{
  "tie_word_embeddings": false,
  "init_std_down": 0.0,
  "lr_mult_qkv": 0.5,
  "lr_head": 0.00967,
  "decay_shape": "linear"
}
Each number is 500 + 50 x the weight over its row's rms, rounded and kept within 0 to 999. Layers, rows and columns count from 0. Numbers have three digits each. The size before them is the row's rms in percent of the matrix's.

# layer 5 MLP up, 1600x320, rms 0.0766, rows 1539-1599, columns 160-239
104:537479424561509511524511502522610539478500495515415487549499554469511530482572511510461505465460505471423530536572556551460601550434411524480367498526411524530567545437507503544463398461492559536425489485449449446487476494542429474459504622
109:461522467516462503466470532510562526542416455547472434534492444611542448500429420457503511580495555566529552498440407533507518491511571578560536488476437441468449458483451512522518479451527482539464576469430495452480432530597462502526500483
099:596429431575525443478526474523553510477496526537390364561475541422429606547543501493541515405544517474528536477548539503450590461502414518494527485373515479557487484471514500485484537541463508519525539520455593463529470471470507465456455471
104:445443499496535548461499540513500401505494483463512437552420657538489555446587533452560411430497492487449453534508446588457453485512493492426511522511563511499483411400457556478471544464459475555455488551550420510513449479568469531529574542
104:479470499491626544529518438536533453509580457459564472488472569489524547409487554539496551533521552602526411506459403446476535480576572575457570494473518541498463527462459494494534545569488495487399578483538502514509588417567467463455525488
104:462379467395520555471510424551538540547600515512611461519529505507466484573466522584568475504476537545550446441524496592496483496537478416522601535476579604518464416489490535423533468484516548564423456446483597478489514514509476545472438506
094:459441471497605478442386453481552433531517475536483511437463494522543450478575479511489535483562593493560494580506538551461529569475502534470518472542490520573466500462601456525492561411434487520467390549484497490545480520480530514404580489
104:414493486474460446492527446522477517476608462492473571476519455464493535486467409485554490580446585514415447475472435421519467567610463526489526449508479484511502557430535482613545538527532546437499455474548457415523563535552513543451566503
099:488541445461494521481443528504559430497414575487519569519542497514488537519515538479578506460476580474541549554517453449451532562519517429579523496451503549509524455562533474569497572545572447562489488494544406508546446407624417435510490551
099:504473544407488512633488478585491513497569439579573460519472396560482488541459501520552497496527538500528437524551412566498508457591525492481487588499569454566569489536463549483503462429432498496493451503544510531499467539532601662463499400
105:471471475437469530444538528444578526525507527522525593590520552559442552493472518554373487545433456509503541410433630544562487502468595469477485453419539596473499346526593486439549560479475412451525387596475538483390430581583460518490441679
106:513455611506526540474489521494529534594524512456573461416535554518560489455503491498629458596554466533491461562458526534439571431495408533476575452439462479503495540494515577520434475551392487488548492532421459475437580557471493467473376514
103:402473450441417527508465526487451410513643463509507494493459515425505486479490455496446513513545516475410516521505427487594483510503524475457409419481544427451472466478561524518464474502499471442396506476493534585511467439565509444438566444
100:538475473475483422467513565512529468496503456457539462489520505419515444515446454525483476455595452562502510503451549495498493523458436533439428535471505480561511463526471477427442470497545404412480576414575468524499601466468427527391571480
097:457507446584536574520427504433481625473480512451491495552454377449603491534505573551497540455515556447556466566504451481542468583559494508513498532567501524462522455417488500492562484430680459411429522519532519481526531388532542464398532465
099:536552601497505495464424579453502453484377553507452450533605497580482508580512450486566392486487592477476428545477506479489565488480475602529544523523462449444507441487476611587592449455517603482477503517554473558553557570545501526462491415
097:419509464460498528506455501462475458499500499515480509528473416438473554571532466413535402587533401478439500531526479519504511525414474561475525490443538491497524449541527496475587605482504477545554542403441515495518546539467474511481516545
103:440514530464502538506488518453493494459555556440522473406494458396511550522526456529505489476459515531454552482523501540571448576478508451619382472390533500491549604581528535465347509402530510542499481490557597493506463480519518581443477561
104:595460508531573458442506593497543448442530429512526564440549457511526460539507424511442477606520481442459547450438423547549510557470521409549472496474513596510474528466510508534581557530474567491546425488617479495433544512330544519509470533
103:566418505478510505451522548473486507483484448451477577408448451441538584490537483544503535479492473596520469539548505452414522370474578506614503479478528584508398497455532493395394588521477460550474522489560498588456520557453462476532509514
093:531576501497521484537480532582568469528592443486451490473442528436417387472517550500477471557555470461566595572469485477631448468466549564514488498526459537491442503499524501446543496454502504504583495486531465505639583521506561483549433604
102:544466482609482534510561423457593491561457525411449510480534585466546480521484532476516553430565563507549528391572430558398554530501436524527466458544428510529459454510472496564508507433570559482469434521463473447528441469639464535503519428
094:629467453503547484534521498508501530455547463474513488460426550464567559543533494446483482444484578508469512534554513505550480477468526569421435454492491479506378482620548488547448435448567438573470444507445550589609482554497608544487494553
105:526546598461403479405522451495534501440435423458623548476425571429390505405436522539459406541481506513505498425542484458490411487522573493482535558482351528453534573461539533474502509506596522563490467526519536465524418516444430513489452578
104:368525562439521432577482509597606499476592531465574455464530482423537588529534511473506421597474421529560452372484445506504489526388536405476591544547487533574501535441561491498516471541496642565472442512528463488459569505457481584482531382
096:533429460510535586432518481430518518500416481481582510566537503482454551527516478542443581518492502491506513537421493401500509458543602450514548614487493429489491514501552618442518498575549555472606413643458549494491497472600395534643523552
096:500541497447518508380473516497558489514500575496497449471482562466517526487565551441472522375514460542595497479528492527575493534451523496480571411517600462538415495407460535510462428468483477533467581479507545562457506527622492468483486540
098:462509515453583451508462530479472590497502491481450390479412461531562510577387449403465531443490495536519557495524445514519560390580500508527450464448472577484509452467553564409488544598487468582437427512493547542659532417498464523499531537
103:512538468562547490460464549432438546514563510453427569442528533468565552492442537535423494459435467524489525620497623524487547507544509469531454486460521526455511482416517490519496429556582545479581576514428533440465514492555559506473483483
104:434556509471503477524530574465500447474507577418552533512415515472457582574545597572495478456463521597453557546562529499464459445476501431484432392512481479650481515457425432571614498503437469453531517492478588472544596539498379495493468492
094:477451531610404497456518517537454458497448551433497473514435438624509419494492484513507492556531572400426513596392501519444478557484515454491441480562552590516476484509554439492483503386462484422549473507467578458512528443550550424455499474
104:486520514537536508511504544522489535472509519399667490516505507471564522481457556460599485440386589596517547450560499622499511548642509451517442559548511463575498507444529450460476552560471519421475428433437599524379522483507519556531492441
096:544443498488552526414487447528465472495514442475574416482520526390514466495445595543525478571559480532514512472542417462505511490486414464441489458491534502563470503509429489497488514500630518500477447506508468548461497476510538441487596487
105:534428449554604509435522471498529503496470450467450470404438591500535512543534477497536418555478508522552445478531594393526602430524554492480630444569521442473454480478446400455479526623418536499536458464528560473606474429543423501500516447
093:395568503485573589510531526555470499435594465429531500520420487511445457510523503592446435472525457557463458456545528562456469480454481541430558457464514399486507491451456481393503467472507567501528586430553508540606497543528517452515467587
091:535343441570480520533561578572408478468515624471515537449436477431474483513459422545536472459531467542494515547477530495534498544506589505488553554469428515437497475546519566528546531504378543479443504494518553531442511503537564627468450537
100:553563508596404530507510599433553411461499554445589481514460425503427502529439494459481486494490501527507503529501482596530452483589518464478509470550519622536506532516522449600600526527526465608498457458456575547482531517526482535558434542
097:378497481475458507487430467513476604476523429484425468489455547570566550498488538480491420434497493549503404532559446506603582490455495484555538535562539565443493537437422535495489566560511488498432502411604456502479529527533509520523602515
097:568512455454542520522516483527486594539438485473480541484505464559541456478493456429499539559497419424495550580505559580530563485454476470532600459503542512459498514582499508528543531538473454556532459448589548519538454498577526551532442550
101:452397383432431466501445579475503517475540441490504517451469512472497587466517517567475530431407547522429489473579545446547515466517445537409542518508502500464536535465516569532496501537505596495563440507472518522429473451473474393544525445
102:523542480502436414524576493471497526590460555457554490519453554551455539377527549533500488463490467475531466482497448572525446510492485544477504431464456535565445542492471479474562593397404495474540496553461386535517529489544524451469507571
101:531493426450445410581523486420564537451451451445567509510518561436494459503425469443456522484461434544507588507528364552466422516543494428489453509468546594507497465520555535462408500493425558452469462526439566499540566550520512497423546496
102:473419513492459396438493481445535457578525427411664525554513438552532537494571491476492507560430478575555447528536503409504633435505527420468474480539474458552460475527490519529415509513559439542568467542557535508423416475513510469488489556
103:485442481532448356571399472545542484474529560565521591548486445529500553491493590531431467557497440541444451559448516511508524467480522466517500499552537483555494507546448554464493494492411523482497498432469575594525493590582518406517455470
097:513473489451482504538468529593585590474505485446520573438508521418592533513579494597410531599489492607569468518554548416552530537470419517467540471502539518541553472594499555544462565499449421512514563591648444582466498524517534492492488542
099:461549547392557487482471515527514429530583410516648505524447486538467567567495543570569461585525559502459503521503516452479462522526572480557463521547508507564534512537412503484445398591529509513557505505506474542525448438549482476492630441
099:513551506434463529490424522535526501466482520471444495450435498479439528525441547443505486531529463527555505610511517531454463509492480477570487530505473497513525502450432561522448532475412569526572527413579519556458510491431571431489545487
098:488460400377539448484463382511469518430494445459467633530508446392566550526468446534562485433572387506452509568498447470418521568380460474465574518500554433456457421497513434482391535555540487497491507381521446510546567530484442504579503562
090:484500443493479598526589476537532464486492487510542542451457498443516433476487568423494555562463520584558560555549430508385427473541548562433547435555511468544560443449603570511536446536483402505524508456472494494521433638526461555492510503
101:509492498418536551473531529440535450497494521478490503498511423495458576573495500417571542503547421483558542635390548540520537463500403574511610524427494500468541443451556521446521522518452524479575530483496499497517501461438456515535494398
102:471523511504444481502473414490509494416511479478553402546511563412407475535444472507583535498532576437445591484472471479530532568519467526445415511495537500461476431508582554473486545417426567611473517495496505359530447474476493469458448598
100:484499421500433515578542452519543540532527521500462545478480495534533443511499560485548459471537527546490474483527515524526469532572496540530512461387516459456419456580374554547470516553483444497511597538545477515440505536536537519490527524
101:453496535482479499448484446480449541484512511457515570481452502434472468429458555539485600473516471483455543524459523497543509458520435548547528500518477468449471557557523523481505524498414479393458501494530407439529471546522538508462500592
093:446587469562490563505499547524462519528519537516462518531547452484436491456461445466512518501517508537516505453584446484393493431549620511559475556511390520533547541535436528493557564518501513512444496425507374554497526565503443482582546517
103:475438387536433516558512558496494531554480531487555559529472532574440476507517422488532467403354547411406463420512498545514494486516575498528487429473478541403430453494507578524487614550470545520512504438529485464406538488550527533447419483
104:551574499465583492458510488599585415490462485473577534518419588482517479561578487413580533566492490494525460486514477570526484403533491402511557503560509454428493557372466540528475490519557522564411378512535546500481412449547536441406530423
103:435595497511444448534457500506490514486425452464577472461504441455508524457539476427573450560426472567487490506570487479497549428560479530506495440464500537492537616479463509548488485459465489572535416490556523425496494492561443541534509456
104:431399537388468535480506569485420586515483434524482533501574456509484513452595515564519550528426531543460549503575564446611550538525545466478529563521512432463448501524476460493532478536488498578535535403461405556483441462514408527545447488
099:503389555518574448450488482437501450535587469459501468432471518446565531497567420563538442508463412470519543504553511513527594468401533424434492560543571539540425490490570479480547505515562524439446488461556580467478526441537530504505547509
102:474425465496547547505370539603476531493496576455507589451445584489520469486595508498553507488544472484444481492567498526484574497499434577499420445483583470509529505489503523460462419511487587485608539481459462589524427464502526453631464438
101:475513511590474484417527503490438572526462525443519443510482503525487521507489440517451473493406554496544593582541530523461530461520562458477573428446476489484441516394540506425548460560421624488575560552517557501580498671470433533510544430
# layer 5 MLP down (transposed), 1600x320, rms 0.0336, rows 1539-1599, columns 160-239
096:591514525446512594467425489518485533553484526542464531423488471505515548453424498536520537515539601561505480497540477479528448448477591480529606522582507570479406500593542424401556593486543467504597409441546516545521522459445491507512529403
114:511483429459525491493551489515507550435501449442586507417549538428466481552571485429505546471485514543497502522437567587521495467560432507522515534494470456512558501505578407540485495538505505500487544496567541597474442494434513447397554612
094:449562490443479545545558514513393384472525521466559569492476487604536467472411495446567499526512450488461574439475437471481390525480439545512555583631498446391503544574433478565477489513484534443493522535554510546567460462502519539529572531
103:510484606474542525537502559556536534498492534505514569527505409527523521544378475508436458577427451514521572521455554465566538512479494497547498565498536520542487463500451471574491452444573472463486594479501591491552491513408443566595558590
101:558605486462432484553434561493501479434455518476498565484386453504488473604497451536591588503505489495459603539508530523584508416430432491468492436545518497555475386548517334500461558413472596471552484536409445439531419551470589575536596509
102:470510563462412537607377549350508472391509459554489509424513559486437536435524453481434556499515587484457404438538488488506505502484548566447395394473452431505454472525499540508493445540530524452517614488517479502504532475415530538444547473
084:577521511495423544566629546542454611522476499509518512515494529491507513595451492549502459489428438579435530448530509452561452439526529452473484581488523514489576516542478494509533422532564575486567574482514543590482504477570523472546431503
104:450505521451574407437490454574479594470428524501518526531533505522471430591561542488468440482400498397526496543456535607464580462487421507504429544530562501469542490534493566547485430365456505506465564526447530554422462507465481583495430441
097:558449567455583553539408546540407484491529445462519448489483508562509544438432537500491479465460521528508565552535557453550498513449577462431434503584569388557547510432499557533502459423475489480515548574429554536500584522458483496490550482
107:585466577515425546497486531461544538612510531488492538549514435439513456507507458474528513515440441547367403510560494530496473491417516464478545473448528447591446558462532473522564408430547447430501480517475395562475473522499440545496515458
102:520503500478502399553505495589508474463445488445505446472462435520569457511504511451555464487511535458506464531505390470531560501460458402511441526505511482615585580519441543491530445587451559495560571380530463509568523413507459522499508398
105:470521499463474537449580511410445511543543435510370497480505424513418450601503465395531581463444511519591493488519523522494441533566550518610599557483522481541495541438534430515490485457451458429526504562564592501510544556453541486460426476
105:605537492553475516561541491502473508466469460486515456573551474530474480569590556490443429504511493470562355460493518466438401534533480477487628491490488510525532587587507504445505493505467556526575497473594536436503482434508527479566470565
100:411530485487490440544506442572546388461520541479495541452523497549484434490499423460448516554397487394514439522482520495549385468539505492576517538483461509566500527471537473594571600557484536573479474555510543516486434542412508496490502527
093:528471486414422476463504480561498352523550512552410478472472592567464532497526454443509492474491531551446549491526526500399520425536493507630446550467486471446519548522498464501470459505426479497536502447510465462465481601493450482590517483
101:430413429475488514537526476478515557507496506498513475495507538420461470561498418589539539512512471521447461480537509552479559571495574493562521544526444524482506483418518441529497538501519433525569505481517536520483445441422489502512502462
097:521561516637485493531511453587537484573491564430503535463532533507485474509429462514375542423445578494529404515546520499562433501617518436526462406545437496458504498372470450477430478550500468514537519549456470526520471425549499460511494451
108:572444491553436416451585498409507524503466506508547532512475519485510480461490494458519525512499521466549491485589451526532495501540487480501486512478522439505500438421502508498555544547554492480530546471449564450551464540480524467466593418
111:470420536484584463548541509475461490508578565616430593438550550540445588500453574513515487472503537511510496437442525469444450503485495534500348521469515456569452527484588437520503432478487436472433467413452564570410466548508428475496478535
102:365548429551476499459512509493476434545539538555530438655562541561469441494501484434490487584551486437569559452471525512566465513510496497405510585556504516452534487555568500493505487545563507516479464505480508517461481506549568515458399572
084:518379511518538480557540507510469500534431596446546521540552493532507587557532443546481541448488524488481427449560482405388506552505416453584542531461587438535626432502463487490522609465508467578463499470501516447468505376508416554422607436
102:519461422541496535610593505550502461423482538459514556450567448433504602558557411550398485543505570558487540426409456486501554492454494556585490424519486428488465511474559544529513423536436422431529531457535562509530515485500517539501516508
090:398559478410495486407597499505453499532487517532523528508582378568459435488508526531502450509561426469534488471470606547537481500466474502534490450487476534543583516442503560495551508496392481465515535583530393521413413538544432481503555424
107:488547507486519420483571498461459496437516541577519483520469534605568532545501443461552386486390547562463532582502453524548550458453397492364442491490603508471523438583502515552485414696593528562497510496446478436611526523545424513430550423
113:523455559444524501485517427540387540444539495472489555493511428547556503531519483489580585511500487460443532520569513488474540501524523521526402509546493455524544541471480440446474515481438401478440530555561588436495504490454466469419436559
097:502463445497479483502575522459442520465510494482492533515536499510537531430486623455496435555553525501479480513655460599554521583480440518557510500510500524533528427493454411567582531486525480524448493415489521543567466548434492550505544556
098:502522523441565452525513385486451492478514421494467515467530501440444509538474544515526421635528511536422603530415500541415514538523472463536509557515458432499552500416506540476443463560487530527549531502427408488399553485509479428608508380
102:474431457529442556539446376470524408480513485558555521526539541450466498477552525574528542480532532550476412562528541462486500563519557445511464420588558504514515503574543457618537436437490505448458555452462445436347530454456520532507493441
102:566524485453516517619484412575533495462520609528515513491491557490464457479552462420552477519460562517487521399536491513460542555497545559537525513498536497465454635550440510510530539437375469516447474492547545531439394508442476555460527520
111:604468555511531594460520429482422548393514425574460497530455514401496553519536449526504414522518519453474501452440446434463499605453366457453531489475458452445519487517566509570439575577443453503492547457412462449463529507522550485452494509
095:565570455517527438532539436507497413549538465557536445519553608480483510460471535562467516450522437599534457477525531471482532448508515509517399564489418482552462445534355525468459481549604528579409539532474428520470532557571487551506504559
098:487567521480434512480455581532447472512507471525526442499513452481568478463582509518507467463553464513475520499538452520474463446550474591611502542563465484485543570537480533513501499494503439528421590520534528419542513519475571417489406482
091:523617438581536495419441409542543496449540547466471530481435532500481504557574472481448490517400400506423537555486526432559551450417571480481450556519512499471415508561482547409491501547495550595585561426563480483523506543521456558531419401
101:522573454517530460543422476615429475522605529493589524531558406504538452542518495463484485476491512485444544450447429515409488593458432487477408596480478430385412490574546554487522495500531478473470485617463470483487495465537509574555506583
089:564526485627558532377595494473593545584451500487531472445548455448539486458482509495483466547515552499489510612494496423464484516521536560560487497560450553484533579528474472507421468525544548504473502641474463538473535542440483511515528525
088:543625543556576533444490410541540533476475391471461493550499481542532555485531539473483539502550521478498499480583484521462537519526525479502516535585533519494452607410538497443518429534569527564558486440485408495551500485503498365529518565
108:444454517463563564380569457557575492454476603574441518549554503509473449447538479467514543576521535440530470545483472531440518548451477496422504561476587506500484392581405537577534465574509458447497479422496629416513412499554448543458487468
097:426577527532467499501498522467557438461535511433602585517557514478521572488489489544501623500567516545518485538513515485508456592541552458470509554459562487585585528551514500484463464542489491346497547568445484533523492536451425527385506473
104:516524565465416555495539430467454447490597489481432505534468558544529524562611500556585548452578486582532588536461541504482470502484427555493485508446479500553449485447458480412510536477506550442455485594480539487401498499435455482463431396
102:504585484557543513496528538399525544484557495525521503485541503506506551563520408417561455597617472546551486600433474608490417531488502514476471604516540455470530519515523466435461493506583412479421453455446538448499551565517543587578433569
100:473468588492476557513533442623593662510509434489451577467515476471510463529563543493443507447481542477461460486379454497459506505481540467521512592604501531471510563483455519423444430527466436506423521453484553490558486515572538542558499482
094:522501505515543523434526454553391564409531548468344477533513468540543489489504473603446409484522542552496491413571582477492573554521464504492535557579423435572486525558514479611556505461535575522526559493566486541447459478456512517567429441
098:493414564505549566518410519435432538485534557545484535562555527541409488482479531506501516483576543456510497483450554610496475490527526486503500545442544429490449468499583491501542510489494578465467522496453517479551496434502493504517466486
106:564441489472508563444471501435479465500470533485526458443400524551471492494520487398524470449546550516505513462502487487481499508490509521389442471395452454534518447455580533510477490487532473484506545568606480526514418471484448452476453556
095:427551512594444545445458475434427462532540491527475421536441481570397503484467504481543429463427544468479428496423438484555528513392607512422489535543640459425349537534460473487590458610605613506475455502444529490479497516459476543505547551
093:502498446516402536559524491558462553456528462473408554445529553441495469447587483504483566401536544465541517463502519464516380496422467385521559428481454534556552466526554463488572498384484554616476520433480526529444543605490510510499501463
108:421535535573564567496628508433546469489490439435537476605551479482543446560540414517534549490466514458489485460475419458482566484424566441403422536501474503649493460535519571388476467575514544484381492490558526481550458462571486529525467536
096:575503533502492446517561527459447560458544471520602460554462548506428423443521417428428473494464525507548521520432463502535495485518507491561550501484467561525555596532504521487501516474528530470521520603549493546437433472488493490489562453
089:590541480468468401520437480501443448531470549503554458505518515534504547378533489450429465470545437479502506429500525538645499466508551592459558597403455541391588442547462490444567520475573596534523479498546490453444550461552508507456508512
099:478538555503458509515486583522536501567492583445509527536494527406470546472442533513516546503495454588499515506481463477528450483558482487480491585529470491514483544508536457444475502520515468556492516438519452590547522496494538523436567553
093:516491565495527492462374554568472444503567549552475555569520502545515459463420583462475463429541443535543516429495518464496477444504592468541546511523536574506536524517611549437513463529571448433537471471519412572482580473513499560510555469
097:442642535561548510436477554464465391452563504470585489443575498586540483537437442491552546525468429465441571460471442436501540576441500507426404547482469521600514454523485432425452492531475553539547436460493523589496498544424430572512547437
101:506534582440532510497484528535577520509508456532511476634477589509447458510505405462529429493511480489530421397566541495503480475583540406484439529482605502491521524403510428435468503460575550564465482508474595520519543491540500461569531526
096:470456477453491424468558497458535450500515462448521496450573528496523481488558584488546471500449453534461537565504473548572466521537459549459560514397507510483456514491484469511497447492511483357444563614520547507528519559432527465450481467
099:529618479405459444471475476599459489570484505474494534437499536438462429494568582446495526461576467498422534550481531486562464500469438512552549524518413469539574559492494456513501474469435430512487486463384484523523560378456433460597537541
105:492525487421471562466500520507549506449514424476453477558480438492462564456490577611511485461544637527477461462440431515551436556453560504571467536483513567610542447554488486505587514403506450500622570576489496469504501605516481588552461549
102:488432499467524630498476610564459490525563504541454505506551617492449462551519474536472472395544440584460503489497552553501590615476378460497552581620537453503544530495518467457542596606513558416582525567504578538484497488420492464551532596
098:519478493589447588544504480475527480504509576468545505502512475457529608496541475543518473506476515466405427441562424466504498404436449552493534487546476484501493529456422653579496514511537452481527493556518521454518457474449570450579537477
100:513556525452489513518462523531425509527481441538539545525433479484420431482490609423490419457542568547563487518422582549487468555511467423595547470574528438516588509545397425467516460372471370571465504556382443472517487560494428466526465473
102:535452555542471495589480443473538430437538489557509464531559524473485545569426503549540461488519604527580441527502425442506401467523478443538496508506476501553459419491582486517466479469586502453495436496484467471469533522560431490392562481
100:549477446472475562524451565558602458506517462519477543503497511451533485476489447560595461470531502492424430541513447524545452613543476516533450491564493518497469449466459525512376513438586456529530476455497409517466571450498589481478498498